python train.py --n_layer=21 --d_model=160 --n_head=5 --n_kv_head=5 --head_dim=32 --d_mlp=640 --vocab_size=2048 --activation="swiglu" --norm="rmsnorm" --norm_place="pre" --norm_eps=1e-05 --positions="rope" --rope_base=10000.0 --rope_fraction=1.0 --qk_norm=false --attn_scale=0.177 --bias="none" --tie_embeddings=false --parallel_block=false --init="normal" --init_std_qkv=0.0447 --init_std_o=0.0 --init_std_up=0.0447 --init_std_down=0.0 --optimizer="soap_variant" --lr=0.00492 --lr_mult_qkv=0.5 --beta1=0.95 --beta2=0.95 --lr_head=0.0116 --grad_clip=1.0 --warmup_steps=200 --schedule="cos" --final_lr_fraction=0.1 --batch_tokens=131072 --seq_len=1024 --doc_mask=true --train_tokens=623900000 --steps=4760 --dataset="wikipedia_en"
Each number is 128 + 32 x the weight over its row's rms, rounded and kept within 0 to 255. Layers, rows and columns count from 0. Numbers have three digits each. The size before them is the row's rms in percent of the matrix's.

# up: layer 6 MLP up, 640x160, rms 0.161, rows 255-283, columns 0-159
# down: layer 6 MLP down (transposed), 640x160, rms 0.147, rows 255-282, columns 0-159
# gate: layer 6 MLP gate, 640x160, rms 0.168, rows 256-283, columns 0-159
up255 091:120213158166130155149108137129092088074206180117167101097174202139102110132150148156161108102137156151103099126112093117185105150130102130150155104187106112144121116114078100143168122145097139086056139121105096132200135128133105130146166131070159141101063118135063135109135066139088182049136143117115141109081125137145177130092087119086166175135191152127184155105095137162134133169194114074112111114128075112110124122128133122091122118128110061109143167127153133169098098168113156
down255 098:151148123136110127132112146092118135137168126153110095126134101137084139097100140125147109156095136168153137135149077087103071149155123132127111105163160093094178189082163058132135098141126164137139111122127139174173157057163177151142106172086085092124092070138106149176108059119109163147162129093125151133023094085123178159114117139137119127168129194142129082093121177087110124110176083143181209124108102118117093124170164137137104075142104099151123139078118202114116153189106073
gate256 106:085159122126174106081079128150121127138112111151132132088151103071187148095216130180139120150076123128147160116159123096085109115163099124121149146127128125132134124113156136104085046110133160138193129160111165125150114124099102117175065127142097145116127167203092122118160131202138102063142152183135192095142103175096093176145146107091125163174123092150091149153120211120198145106140157112108136127163100095185115146165169135119109075111092158136151110116164205068102141127135128
up256 109:148148193165142139198147092115137108141147117187084140084124128168064162123113147208185134122132108137105167127134127199112152171160140116086083120161105144116111106125124140158121195122089107174143181064114099168140148124116119179138153164078138103112078177150148142172165107169131090160143146140091101176186141093159151153104081076147117093119065158126109094124091113154066093116176094142080127121093135135151145129134160115165095124140143061137113166177094118145106109052096152
down256 101:141112076107138150159155136112150167199086118171086138147147134124086104174087096160139102173074148083107186146086096144183148163180132098110149166134118164137114138102113119118176121085063142134133209100112115103169136092125155136101107193111119131148131189124089144134119140136114070115203111119154190115138151144148073088103160131134126139050081103132162162157182156147114129104186102187159121114134119107099146120147177087142109158115040105162109154143124113127169104108099194
gate257 105:121131092060115126195161119085140151155115130154125133104109162133132158174111132130142085152079168107070154115127101123198141075138111159170078139093111090165074161122110183112160151115167062086172120120164069137073139122104112080124182093116156074124129139157144175109124135098185153144156115157146111132107135166136122144117103144179105114234110112092094134172137120121178150072161167064124109107113138137128150119096111120147170188134091062146150108134133133092153138160074199
up257 103:188150107173146131062092137183121147100117149108153177144148145166116081154144145155117118089153097124178125160084113103091114139122134140119155141136128165113124105138164077109097100103133168131122146115084141078235126161135152185137085102158090115110113107057123099141079116150064107122121163061098130102145129096052113143145152102105211128127094143145164124111151153109099137144132093135123148145182086105164101141133111157091054096129159205127096107146113093182119158134203065
down257 101:159152089102107161163131168142155145163046094111151167148161151119152102130127116133105153122097095119122171181172158145139124070122094162097174120079147129137164155107106128118147072141118189138141088068116146116209147154111139112143120117155099099084178136105153117154136127158137107119114151117180134102175079099112191150135118177106118079183152134059092151133155143123147134150059097092069178113117082159178074112118044148070132137205132141124181128137116129142157181115157161
gate258 095:118113120170103135099094075137148085137099116089161082123111116097063145113209126115123120078165086083170087131121138165163137075122124147098117099092128166098136069091088096189147117195100141145119123113151064137062182164159154117117167150096122070172147121126102141091119173159132137099151135083061186163147102111112175121159140088118126172121152114160111080117126176146097131079107122185130122068100118136089167160124128180158159147106082126129147121162151170111191176097103088
up258 095:142124103153102135082143134179114120123115155103156084118111190147120130105115133136065140108155104126147043032092107128143121096111154114155110127131120146117133098127085105205127100063118116055119177067092104080095138056177106136130112118133100084126135100057129121101114196136159138173121168151119134116088124146143184108093132158134106138099144128042124146091100140084152136131137120153176107132066164092083157126149147133197136118105145121196153181177175132141138164087103108
down258 102:159117115143093112102162149083161057145080135129183124082097131122080172144108109102142117113134110147070113129139125106127129103137185157102060145155103143080138198072095069151131103149124082196095151144135069117110159143089116141104150122124139155183127165164143123071179152109138190103173176103127132117175132117120159157083157137094124147160160073122092145121107045116109147165081183131112136202099173183159164066139095122084123151146130149126097153174126091153092166125122151
gate259 107:185126147119189124141158139114095112122124107182134124112134124066109160143129052125101148147141146148177163157138139122145152097175168174111059090173081169193145120157145118170115155123101119060124094143156117127163139147105183064119129207114107140134110170155103113134185132172098151118091077073165115127101126119142158210105137098109188150124125132103144158124114150112136100127162086154125124080102151169093160167105106104147129174175204164131162095165165082154162098119148200
up259 104:199097133213146157094185121152140158144130155159166131155217163149141072096151122118132182063130121101129142108113081085177141194146120106143131143074118122113125115125181120143179132131114105136190136173090115125156144133105119150114108152146137171107121144129156127138113131136118105150200159147106116077135163134131143159135137122130169123143156121113150102172099118130118133095168148112197083158046162155110143141132091099171134060066136194139133028157168099205123135152108112
down259 101:112124082114062100090106110078114077164167094144162164090139124162083128159139113153123077140127113152099122147144168136126172095121164159105158180143138120129074182161105070137137142196086193201115135135192209142127125099092166138138097118117149173106124074117180089119121190111184143087157204133125166108163118135120089128155145099188121118088075116108134157156134105151167147147094126083144110105135139110067125084152078199136144163127070110157148097113128096117155131114105118
gate260 104:078126163099078090163152153137117144149072102126080123088155098131183152134144143133130105115140190145141096112164138185129138157166170097106093163126132138188106137132171111121160096140119169121077061108125110073202120169192190117157141131162087165040088115090111146108166187078129158130109137168167101080126131132134133085159139123100096131118104084072106120138056074131091122105142127066132121118092159118140138130166153103121067113073087105104190146136172155158150137139086125
up260 102:115134132107145146119091109112196147090125135117106122133092106087137134130104124148139160053100107114167134127086096148129084124124165125122063152083134103148078112172194107110177140105090178147168135130148141079130093153105162203124126099193140136129109149131075120135193141152114078162068064121119122109208135142106109148126103088119131147114104139053075153151124077101103037159075151141107178111154152092159126125092124066115123137095035155104154130096120119094146107140168163
down260 099:138121121134059158176097157167128119159070121108111133069111144106088146174200113123041156195106074142137107137136202135126143143105150141152174111154082146135112156167139174121064142167157095129147126048115131134188098147108138060154163120090202124170138125111171133146133145142103099146146179160128118150077139080144117117147079127142106133134107132162161180089096128110145108101181134141129119156147075156121087161099129097153125121111167194107131064183165173165150150122156162
gate261 100:146113106136079080104161135144148123184121157209162094119085103128148166179142167147156122073082142146076111173069158113045117149152057104120157114129162083134136170156126105093140115119133091123117087102108171119113190089083207104097130124119136174146176163132123108123077112135175172123153113109171105114143156155132162123128115177072155085120128124079064107140146136116156130152160131087090120113086099123135121131109125077074089098123166067107146176172121066106176149162094144
up261 098:134099218119093130064108176140076144129120097130113122104112136164176130135155092168152168163143146068137104153160193156118143137118097156145137092121137117128066131145120141087097108164172117128145080185140151152098172089121183104171095114133067105114083048140161112116169101106133045131127144138085144139145120156116126153117177137161115139132099099126032129141138048124121155106126130100165115160155056101161150060123118139168138127066134132127084114107106050121158137088101117
down261 101:108084181100126130136136103062113102185153105121185148146113093110158064123155101144052153139100165141091127144127138066214078103179132159052156158161150162108106058140140145117091166099100103087115084134114146167159166115124134114127127150140095145125109092091103113111098175166093125078167151140106082138127090054068090160116102090131149172126132097158090115180135151094114182190190096092127116127093110117142135120095138136101120100180065130144128140137155121120110168112130076
gate262 100:129122118129127118146073141096120156175142178130127100136106155126150100144138126163139144220180109053156147098082056160162127106092096193085115137136080114100176106131100109082125206137117133045184129155136115139158109161168124090073199081134072143179150094124121131068094113142137136144137158086164164146140072109153087150106079138092105112136160101144095104119152146104056127180140137117149105144110121097162133127182102106121082158130120120101128079162060150141131154124104092
up262 102:136153195076111163139133121171149038122117147153082135093082144104150179164144117139097172155122167162144150081089116118147142143108093104038116108140109141171130068126137213167075142176094094102151096141111115153144104108086155114081152091130167109169150084116184129122130122144105141153103076130156140118102147124171162154136111110185119094122130143156117139125190098123105164155189136112105113119173138146092097147169089148115201171119141135119097182078087153153166130117037147
down262 101:135149123136149165154135099070153086194115081130152097104142124155186109089167087076139116068103114142116105124201107040130124148111137121163066152042182136097097147098133078146160129100146140116094134103136118065098124109129090150082110089150163139108124193069139126125147124146152108101139141149097087116121183132155082151111174124140176113128123148113138160160090092175170095162115113193113171117181103117190149150077120212175128156144146078108155116163130105096125092131118125
gate263 107:141131145061161124120056172183114124094134127086115146154093117124143190147144120090185133113131079158113120148089072101156108167111127053154116073077070174134137142093109164150134112050072155118109120152092065077104160148109185091157107082104170115128093130129100135112083117097154130113130178105156130125119104112122188136160105091133105139181177100113104153156151195120139135140087090109061106111090152140086160114164087146149075091091061139166108140141122126094110106090156117
up263 104:141145117148170076078095127186101113140123142091118052152108079145122101114196134153123159166080163137070110139113077133111082117131121136114106164060087141153159107079204094123105128128152133167094148156138124169185111146098164086159108104110154135083112132107141166112147157090133151118180151171101128124176107157102188152168151136146035131161138056143101135142110133152122183131134119164146119101132094130134148070149064156129138138151121113134137098051184040101112126137134176
down263 105:145146131145132140060147139123110104102137146181128152165078090108107178202152032158047126106156182093085095109106102121153132136194136088155121132118111109183154098170146132106115095107142131114123114116110082123112069125122198082092117140057138146129113084121144146139094115162167154165141132191091097124137121111098140199090140104113138115130097141168146162120146108149155159119119138147144166152143131092076116082138107141134166183089029148109135147195150127078202105127109138
gate264 095:129118126153095103065150101124137131111158134110135075192008127115109125180143166125109131103108118152072109143079158151156113075107057158163095133137125183133132129084206130172113112154111106151120134129066144106086123109127077145176153051112114014121177098143096093139168114160125127173146123142144129180107089097146171135119121141163099143099174117126135174083196121115135121097113061171133138171116145085153124120133129080139144156133105139119114181157137170122133112133093120
up264 098:122128081127132109171165122060155116081071123106160174154160135167172110090135133078145180109135159148122125140147102166198085173197123163180135117115136148117126151141106170159133092123134144139129153168156088122165155184067167110142115108181109179094105115108100102112088106131095162135117143151156103120100117149056104084114142146146081039156067107116140157121112103125126123205124150112152115162107134102139136190130138197062091114123171092083153134145066140123208154125153117
down264 102:112047213106139191195140097158159125095096123135147145144131100053155135128110098109160143152174097112067139135132129118112177131109120123098134152177110148109126181071188183097135164107186128144115161108180161127076130145113171096138098110126104159204132146116072103101126098142162166145155128137193169120184125172145139109176139136179144178060170114157076169121079126093120200154133147099153143106093102115134099106133134122122127138124173140089166117137131130149153157083074120
gate265 107:149161113081117137153126128115150102169111156149118082139075195105168139158152096153096146096124108110105150166137145109154149149138084169118134185137129084118133102170145118043148093119148171161126113186074123102143160117101080143095098164108174150188101113127115177075117109112149121125140192178134116054138128102083180119126066169102145117190145175129136095138106134131109177125089119145154069142128165145117123115130115219122081139073193152150141082092061180138112134140148187
up265 100:128160113117137152076117173074130134086121097091141186099141124121027141128124126123111042118151077151159120163189161174136136095088162099109121139136083072123143070171114102172131108126075139117119152124114130131134109159139170138081223122120061129156118078131173119123118106125090147109108072056096110117157084119132084170093137096181101086134096094141162104131113109155150122112155135075085151135102098161112179159172135064156136125172078127110167128116168105090138121076142111
down265 103:125092111093129121089114131141129157105096128084081091149172121135167093115111119125162122093104125045093130125114128072216166192114082115104119138150142169077143112168091102099135167079153124107148110107133122104150116162094154109116132185090227119142147116123148146127150142142146071165167098108167124088130048091129140154132144139135104084189098105077104205095088101134112100079102132110149133189070134149123131140118058145087114104158134125104094084179160119185092144171121150
gate266 112:172156107124106086096103136103124130116166113164075092049179140114092101108087084139133092157124108140149086122157179117129114057113136171150100151161157139122154162103094122129132118129104140111132047181109117106090141146088134115125154145082077054199138074131124117144112155125187140201116058165162113125166164142139146099120216162108149144125131068097106147112092112106151144138122142145060126122122114134154149134145137162160185178101146148143089087134090165157130180161081057
up266 104:134140122141081134159118097140164113065123149108117157139142190109145119185155143165135109112104133168162075134094098165118164111148084185183126131133115158083086137115112105156068127130091092193151174096106120148129105159132056134122135197136137094132153078109143140123178105090176095131148172121085118176121160122086147113147068115118111062100127188199179120111128083164109098147142134182115126172162080102147157162061125113074177118120135146121131106054140158199110105140177116
down266 108:170158125137136060158085106090145096142106189134147185104144163133102121086086124127126117162095142153111083142123196139179089099143100196182038156148146165105149154087087134115088068209127123162116086164095135136114134123165099200147154104124099073110176139109131201122128122036176121137131179169128165160144208109124157103081126121124107143193144126144154139127121101153150126113112153107100093133159130111113137107096131154111174143115140131145073120094129107133122169145180145
gate267 101:109176154125129167135092136145116116138107154100096090124154145099176076144090144077149115141172142087153203094118064090181134111094125179114151075119127118137115127113089113108100199116136105109156081151089135143081154108129112229149175138159079114100136118194123131186137102125141095109135164129110157113109181177106190131085059161110102179100163128132098126110176088106112135098130120123203164133195120188163092126145105119100110079104103087150161125121172161107167154168111110
up267 102:114148109088162117110143147125113127149164180116123159143106131142128162094140088186078122126113141123126116135062133182087165107116127127128226114150153092098127153150128167164157129111115108102162165116128083101150116109161138080129108066146163119196123147048071154144142125090060151156157100123173096178120060115149162131116161173143117137105055108146168159165119063167143163198100149090091133157154097102089118113084125108163167188130123133093116223167129102108120107099119152
down267 101:140164152131124191187160136118155115128116115169163090133099134145082137132153107184220134146152100135104127125127173132183111172136155120158156141147156133099110143159126142100115091151138186133112104092170105146121086137100123153091136153169163105102114131086153082145089100133197083197172108076140171138078202121117145102176086143143164141058179122072121150142143086075083181136164055082129164120154180132149140084127116194114091186125118153128123128134104114152083106175141129
gate268 098:159168131112155187151170097148084126116137138129158139092116145140095119152049094072110135164108136087145103087122111150085186109161142179115095162142117073177154145127192194177136159112108115098210060159127102151133134090109132169161105141133122132133202081146090084142134137154085062157187129108126099157137067173067128125109182048150109156138146124120114050115162116161136136137097126103104172106100110144145120105175152092070097116109150148133107113131158124151083126142117097
up268 094:126166175154149152166157138165138109117099093198129092083161140159128117035067215121165107140137131149122193165189125094109142114164138106146094114213104121134092090140139161147162111145157142131096125145155119094134175104143140107148146116149189080136148164144125039113154127114144129097116105180122092136131107160117108145096181090124113140111201117144114174147125138114133081095120035081149121092102137118128061096104112091168127133125173126174176166092142137110159103162091110
down268 096:179090078154073125103157135144137135102136116207093132122054112156106118172115098108157125142127130102024154132116180114077127121136145179120078164065126110122118085106146057096137191089137173150124174155129126095066153131113139095144073113105139113095136137121095121114156139095169141147118052158117071141130135165102153118142152134153110113093188183169123103121110117109080127098115172114166154111106146162135136177086142118101144107063164145097171174050154157085143140102147092
gate269 102:109117109129153084153167156195165160133125092149107189095104119077121169058153075155142135164151044151089117136140140118124095130148091139110129155117166165117169163087145089122121138122129175183053111092186203120112183107125158138104139058122128087150100120154092108120124159114135193116108171098119121130122117166155103126166135069115108199087152082158101123143107120123125106100167079184147129145123116124153196123097192089125162098097116104163086124186144156103114149067131113
up269 100:119147140144134084157129180158100088179169111092138120066088130007125146107099070063158145129128113113111133192159107126111086116110113194088126142147144143093116178113100129042114149149065083165146162130159090151110128114166164126126139086098121142115165073089100096150174165153101160134142141163154114129075086130112135136143157174096147089117123172100138182141109161148133164134146147096179107154154170172096107073107118173094154160095134110136138123147201156084126149126131072
down269 104:115120165136142126101095085066197161160108100125112166172147072103112120123174154115116145133152109127122064134080168132140162159073164127123112125115082100131118108109179136148179172158160164103076135147071152193121139124120155150171116163153085148141133160144104133140064231111075110158165150134134163136160090096151117156104097122133176107088131132151180098113076091121114136157162136138125138115095192000115125104129112124115166096137151156121101053130120083104174129124109126
gate270 108:188161106131163108151144177147134138091117125176096097154099145090066131127138181088137231134176144161108189148121150116149157157142103120096122170138101070143097138131154207082103106148130121100116082115075148191115193124107086212060113116157105114133165126102234126122054127098095158122118100140151132123115138092114144103162139086162192145097188101133091140143086104111171115136114131134135114092158168185134132132081138111120114139127156103151146101134118131126123131189128118
up270 108:149100093074208113085114086171123099116132092121149202142104122092177129183109119139097102160053154147105121130094075040136103166124149138157135085144153145070180119075129196162136125088081104143132116130128114116109097184100149107119117155106186118166081164154133103139114110175127110093172087184084108141093197151142167064070092090106142176130096160136145167077139140119072158082096143111122075158125116149140141140155117131081089142131129156123134148129149077129108116114133114
down270 100:121095106146094154179146115064158143113145174141092064100180116145130121076138138087122199123185128164157086112131099189117167140142062184107167087120135091150126136134110071142135172089121151071126127145113180120172172067121117157060130054116093131125110135094107066132128129071134173148136193097098131106140104163098092130175105121156145104115183140125152117111077132134165116148211120101119186126111124162121134072144060124167144164133115163164101104114126151138122124186130125
gate271 111:120151081121122078151130091146092143113096138121170114116103121093107154109151117110095118133148095125082166132147134123148054168043158147117116075043141181144147182130157156104107139174144137037125172128144130115080156119070132171109153103051174127120101124124105123103168192120151129156155101115144151146130124115176077092095154111157109195119135098108182103142149101172114122137115114151097149193184140052201166161163151121133139167099146129116138173103111101110194137114166100
up271 103:141089126118089061168117138101091081105081190120146120116141096083096122142115107163106120082124113090129170119160088152114093150073126096181106135083139105139124153170169116119127136130165127140160073095102141140081138074110175113095159099059222157149048100117177150141096164137153144167158111105152149149117130157129122055107156119109134104072139176098075126154163097111111103173097153157124101158153094143094111155171068127076142144152148162120127101106070124170141186112144055
down271 102:112124125154115092087098165077142176120148098150073128162139119154134124161130122153145136156114118143057121107104162183078178093137122081138165176230152167092186149082123173118155103095148083117114164136120036148140083141136176078093146116131131135174111087113114142118116093194076127091097120188124149102101118120126165211124149082155061136142135082156124115138172173092179109152123160115146158107129119112073100103103119126176154063124103124184132136134153161153104157143140111
gate272 104:107084172142137125086139146149117061094145136131118131068133144147079142100139112138134116158070202137106139107141107072105107105153126096120085137119120203129200150071069043064096123098154149128149105168177168216138160126099135087124107117150130119196170150119158157122139105164124124096083133079123137117132194132189155103110101144169165133092134086112106088186206176122126128079127092165133124127095153117079182151058117090134134125099111134125150133144140120146128113113111154
up272 103:147087160163137111092105159132099108073176158110150179121110117111183128127180108152195057040143140106141155086153163154129101129125097079082126052135165158134164092092110142126147063124124180149118123142094151182077107169198105115172139165113151142142121118123109140128141175141148108122130152097131162124134175093117150093139120067163144138089123117102132090126148176134186091114156092162138144173115157188117149139123130042137111117036131136153111078145124152071148125081167124
down272 105:065164112121160138039175167151140113112125193111148100108110115155129133103137132147145158127157130140180110150188136116200151131147061122089106085169159100096127087130120094069185091147106149070183151079115087123156158105062138105086108133131156141111115164165156069144115138154184048152108118142063101112122036121165132160096095134100125108108111115145112114142167075154118170145141139135088063071118111152116089149132161146129101112119075084130121125142076108104118154160133117
gate273 110:075117159160166132069088167093116138172178103141079103144080153151100169151135144123079174164147121135082093127126085100146140142127096215153151086124017113148109099155160200152145093105135141154167153143180092137122113142081133082135166126163110105112089156123197163093127156124152094188077105126079149234129095166161090116132120110149117157153186103141100151090107109139100065121152082119120128105150111151107147122142154165126102123152120147084142123146087094099139152104128139
up273 104:159143154145140137136132101119184158138092189164152142192169104135165137134108142178117168166169126172109102099098104094155106080177091165180169182097136130065125168118165144119118092045152073147146130099143116085092115070132124123150081105135131111102068145140179172149152082174099108184095156109175090115163075117143185106081166126154084098171108171128117187070096130106140081139164129174113112116151111130161123187085098172112077148132151126111147127163118170117153152143112115
down273 108:119081146157175107076077156109144162195109101151101136101091097198086089115102145104136180150134131201114190105180133076089130119095081113086132149100105152081191130146106098088147123140094116131199105126151108132127116138125127127147104107173034123184099142162135130136131090136159131213079129052125114180159141126110099143102082143082087109119080132188092117130093166118076158161087107091131162137146144153098102116130106137127202128130131094125091131136115124171139124087108114
gate274 101:172172065112118188128109145160161108140129181177110153148070133190096095171165140135154117121110126149155131153151108146138075115175095075120054162180071117123103141217107168155134113168141142101136153185096162110149135098204096102172177140130109168107080112117113113127105196061077181138165144146107108126088137111131174161185092148160179102129151112152130101143144101134168083123126076117113102138140097132159164117137116127166096058146080136140100116098116116160120171129125097
up274 095:022081142155104088184121108129136117112067115116146139138111100163128102101159146149086077104108138185121145119152154110139106158133156137158136154167121108085151163079150101139140166131143153145129099136107123167072132101092101144189105102130146079089163116102081181082117130177147108125161159151115090114116136106116114127064179125122129148197069060133133193127107077148119172173077162110121172117149126118055127203110183137140117108171137124133132135076147169182084103193106141
down274 099:091102154106157120105054148091093111080131138167175120139144130190141059126136144135155073091171086152108137135118140130148063141150168078143129154132097107117146130189068105159140120164129125136181104130116149147099164108097116104171129084119122144085165106093195138090180164118148102154143130113115133092134140149137169106151208150092115066166094096136135112119155099090132107146169147202045169084102112089077147066159089123156124058148100137149144052146093154131161141129153132
gate275 100:075159132164147139129190086084105132123158119117108195122157093136159100191096140111071151081169120127167148121087137149108147176082150085122062113156209162096170202134124152141155143104204154116117082125075158133152105144143154175124139170179131126163099147150110133142125119124163099157136147089116102107070126085088186142168098132133151144162142143150143163146156135104163129139144070093159196130137159091113086113136106171123197083068186176125130122148186119158123133162146146
up275 094:098111127097114152165046092104048134123071152076122152114143109069134148173116110168102118147141110030079121144144099121197104110093152192098148117104179113174137061153131132152139194104075081092130117112172138130131143097121195145117187171133105102100113149090054084137137105135139148194108106120126116120143127194113112080125121126119161152110103110100128144132132048082118091093138123109148102066112134169123142128102052095116108177132092138118098145142166124112129135132121132
down275 100:041121130110130126132101149102128145186104085118132136195149122135184157137150102154103152163106079121077102138106125089179121176210094100160186109145101126142080003149141082082152123147143190149132147186103069091114109139110148135131144118177125116112095141158115132138097135187104167148137102098091141153161091145126157113122105114152116163162123147082122184128056109070145127140093164125140125099119069190060119141124136163150109151154101153146146159118079099116107160103155118
gate276 096:142180192127146161187159087108080105104124104153103078157079141161147111134125131099134156148160144135139111142093117106142152065167111137102089099118103116122167095132113212032134210142103099101168169230126103123108102078174150159135178139167078117123074179149184101073083103118070097110154141121144175108092117134117103182097124122187131155145141111120126095128145076175131102129135087127087106151158140087135140171151123096120128127102156111118140079089130094091131122118115156
up276 102:165117148114152136108028161091119047160121171147116137122142108142103123111173158195120139094143105101111154118101114117089097100111119129110176059113155134117077110181141136148081145133067134149134135108159170077108127141048140088092171154178090114109175118110114127162157097101114104164162107155139132121090213081161125167193127110102143175105172146141193110141116124080115098114181157148151124099179106159109183181117124127093075110148153156137144153112112143088166093111115192
down276 098:096173063179148097143091123102145179122093129142179131163099083122181150146148118094111162187156123108143178103154151074111135135135090108186144151086140119170142109151154098126107045133053124168124146105123180092113162179146130112155157179152130201051168153072136149144129177105138176142090136141132100118148086097124137148135160146144137095139120135156145138170128239167173131181095155121076165100163129115168096092152119101159127098131142126131113134146163141199108106160130115
gate277 104:134066153144167114154074179146142138096155124138111176132110034105119131117107139132163130164203141142069094132102166107110190128143084085163076127111140144087103172104103137137148162124135106099085140105155126099092124120141134093129151112144116104114161125124070135104083094111153099164098080100189125186193107178090130113108111086103153114158179125132155077158121149154152124087176108148186130165129111152123085100139142103177129107047127103129087126086178154189171109155046116
up277 108:097159155110157137125171034117086175155176170124136045113127193115111099098137109162088132133094087130124107136069112095133129122133157116125139129107115168138128113144144107080090157185132139142156134109085145119108080193132133175139098136120179172134163133098142070115151130164138082127119160113131174129091121117066177161154105084137133124130121159094114162130149123115165133067158163123179143105180103128091113097129094169141204046165102157105060189143131167101107154147204160
down277 102:192075116113088139140132133082102173157109150139098177176103128155129091133100160120181190109137122100083125147124131170116093057160111115191149101124120133144156088125106129135183138125128136082143089126133158113187087100151121151111143096204155060081133168157134084179132139127193106169142155173133154130087140101099103140081100202160102147160157103133116111122091102110131205122138121066160124129129080133106141110109168142109124165077248132091096108128118106139123077136146132
gate278 099:120105114129124103100129157120131117079113097164095103097110130130147094140193081123114129161136145124080130068132081144130135096123179126047154142068096113133146192120167088161102137168151184139137168143166093139093117100144081152230141107172156135106123100183159158125134130088115150152125149128185105103114065144172162131158092182134095186134117148100132133059126210078112117109132122118175085150144094089164084097066098100149084132135106170146154117131147048096110160122115154
up278 093:072173121144170173148107070078171119161129105060115107097109152047089124134073143140133152128126152129142080167135173124141120075145087135159135145100141091118077108139127175103140102097074063124155111128168214099121149082108127146069068128135136116128105083033140125138128154117097113170123125121167184139179149063121130074072173143133163096072102131123125155161154107125136164135113154160055169110064166125112139106135126099126172151142114126116103128153081160164126096144121119
down278 097:089185133136135120131160114080149099150115089110131092099107099129114143190150115131143126142074128099091174098122192189137141116109067106148168104075100086215070163128165142160180098171066109083174103103146082149154122098120133181085134123163152065097146153095156161146174126112149131137160118104166098159155100137117166107162158166112190135121177110121107118088089045143123081128060167093078112169130144122133168092138181155139100104132113086151117168122077098142138130115136118
gate279 113:098092147109145187109120165105086180118088150152207109093123126085082106104111128132130151103105125116164132104115110129117183094139147124176108199076123107161125180125126114150148090167084151118117115097069116089092185150160093104168109168081117094165166105097101084089167071102090152088189146151125127162086093131144166069124090164154083184169096099146169094095172084111100154147075168145115160126131128128089177138116140159173125169127103112198129156118088084083110132125110095
up279 110:116169132147109139111146125128106072148096150164071153137105141148165128134168149112092170147136097177145157114066130128146158124032141135103114139155125125113170116151123189156164181082120123093149167084153142168147161121123081108122101151186145100098173027138093131143107178161108150190158127078093122149162086079114118131097159147169151135094138145096108108126148175171101135105134100147061143095145152179120164095099093135135142091218149079159170167186152145122127152069166133
down279 100:134150113105150171068149131125117099089112133148135183114145098115052120151151095110073138046083112152125183149097127096113145056210105124132153159098097148189168129149097117102131150155146128144123120113090165125184198118109120139139113096096138147136132094081089083126115120135169127158176175121083175143092147138159128126111089093176156041146157146101153188105106116115149066127041192136153152129085144149047121162135132136087113133126143097119078148137106109111107147096162130
gate280 103:146128090095131098146190117103082128161133182100138098165108138071149161144114188123155122099121149142146088134154140163130149109147184130166115135131086136110145110142156128120121182164193135075083098069174161120124141134063063069118119145046132138119127158107097165141168193145166049132127076119147163146141105134083127148126200077173116104084157107124135139100127179157065095124130148090095143102195095131093119136142160172173147145131169101205159139127141183135102137151116108
up280 105:126136056108160150086108134138132094101140108120171144082109142132146123120085203135133164113069114149086155124126116107084092107094134155155160080202117125135166143097122124110181110123125174107087108178181189144164142097144104146134101178108134145155103118122129191112106178133187110146094150069110133146137103144153139118159183098132171181098094027113096103152146197183096099134091132169152099170132106150095158171089158098106167101180161136180111144081114162116124140186105150
down280 102:157062104097143136105163138166135117083090141090102157195122112087179148098105153134200102104143169075096157131164131147127090145156116189145148050116125124156100201116132144147125089176126160093100109171133129205083111139143118161127135200203131137074185124078151130144201181118163096120136126123105059131150130107129105112126199108162127177112111085127133091143137154137103151143123136110149156113084145083164140138171117140157129113117139087176098132169111143149102144112042120
gate281 100:153123137135183109079102165117091141138170124131169185177119111177123208124146115129135138074098127119186127142131121181074158171196114166107108127108039134110180126145162159118161137155137111124083185117143137203092160147134131096139139153080090154141117080163166211075123123138110130089163128151129104092127139173218122130117095162132137152112178117108138088151119123135103096111102141168177069160181167099149106129111142193157134188121099133101165101101111144149173123127102153
up281 097:159133129221147089129088201154113140153145140150129095184129111127165176133127115147171132126095096140098165147121085180119177083092135105121121137172142151101119137191130125056192145180098135126144153076138110118067150145090203136162119131107149079146192102138092100166158168123074093187159121157118156073126139152127173132133100165131162151125173148153059123096149086163166141089171125106130068091146123141092123108099156143131172109130082131114092122129133157149070133130210127
down281 094:102160159098145108107191178177152077136197118150170104097106201146097128143091121138085134086141096118145156165143102106146076156123161150133134097132119106203137164058126154172078142103184088116086105145083120159142138130142104166134141075147107216173066101085101138156129123107173148104095144160122150091102113155120135151175148079116114149145120136088120102180104155100084097153122159130107096095188132121174140147198117168154196109146138096161146129079159127133146088157095080
gate282 098:140176121172154183125118121060116113121134101104167047124086095118095168129157065160133116182136134102160151113157144125116160129114169157197141161146120128127148142093102193153167128140086126126099130164088158080134156134088064132114093090024122142121105137113151108161129160075191106130136133136091124119143112205190126068159098114200127162129112116118150103125157170155102103174149082139132104125119219142169101119152145123151169141142091097154111105181110154091096161112100101
up282 102:172114150162119131129123150086181151200116125088106078136141140079168103164132125166127088156247050145125097150102104200108180152174175151116116146101108167123078120105161074156102117198129123125148086086096166117133147147172105128123180136128048152142095094151087095143107144128126132120146181156061146180124130139100120176108060116127107153143127178097119121103129065086184104111122135183183146122174142138136124139110107115127087166114137120149128128080137108152104147102130133
down282 105:103181134120193094076098111112122140153152151126166088131146146161165129138102104129159074140130223115147119130096153174136152111083097137172207121158075125096115127101111114111133117110126175108092148150151140138148104165131073175167130065079168101174165047109079118151108138087176092118157117083107080079137079119188130069111124087143085123167110145107122112065126111110176090127118129144152116068107148086090153133066138158119113121139176102184157172160147096133123089126140169
gate283 102:068126149114139104126126161131151140116130102103150116117157133089201135154150182170078156084145190144115136065077133102077121140134098120119120128156071108086089086113139111118083114017152122138100123222144096142160146174135112107140132137140131143125130109093145171107084173063141097099124178072093188109155120136153139119175131158117187132156139134115091122186152113120171116100182135108114122139144108066174107157116140167123116106194211131149112081117108121164188147161152142
up283 097:129099142074196090071073143151103106131153093092127115110148098130168160172145107179072115069165180115154138145089169097054164120107126143095142087075177126092095128085160121101096106095110128104147139112122116125147143102149104154154091112133151131127132190124079135046105130082131120137074206139110119093115067124164106074124106145132110125128128094176119171154150070125117132145180166123180140165122122064213127137118154122147170132081144194122107079102110159089163136131131144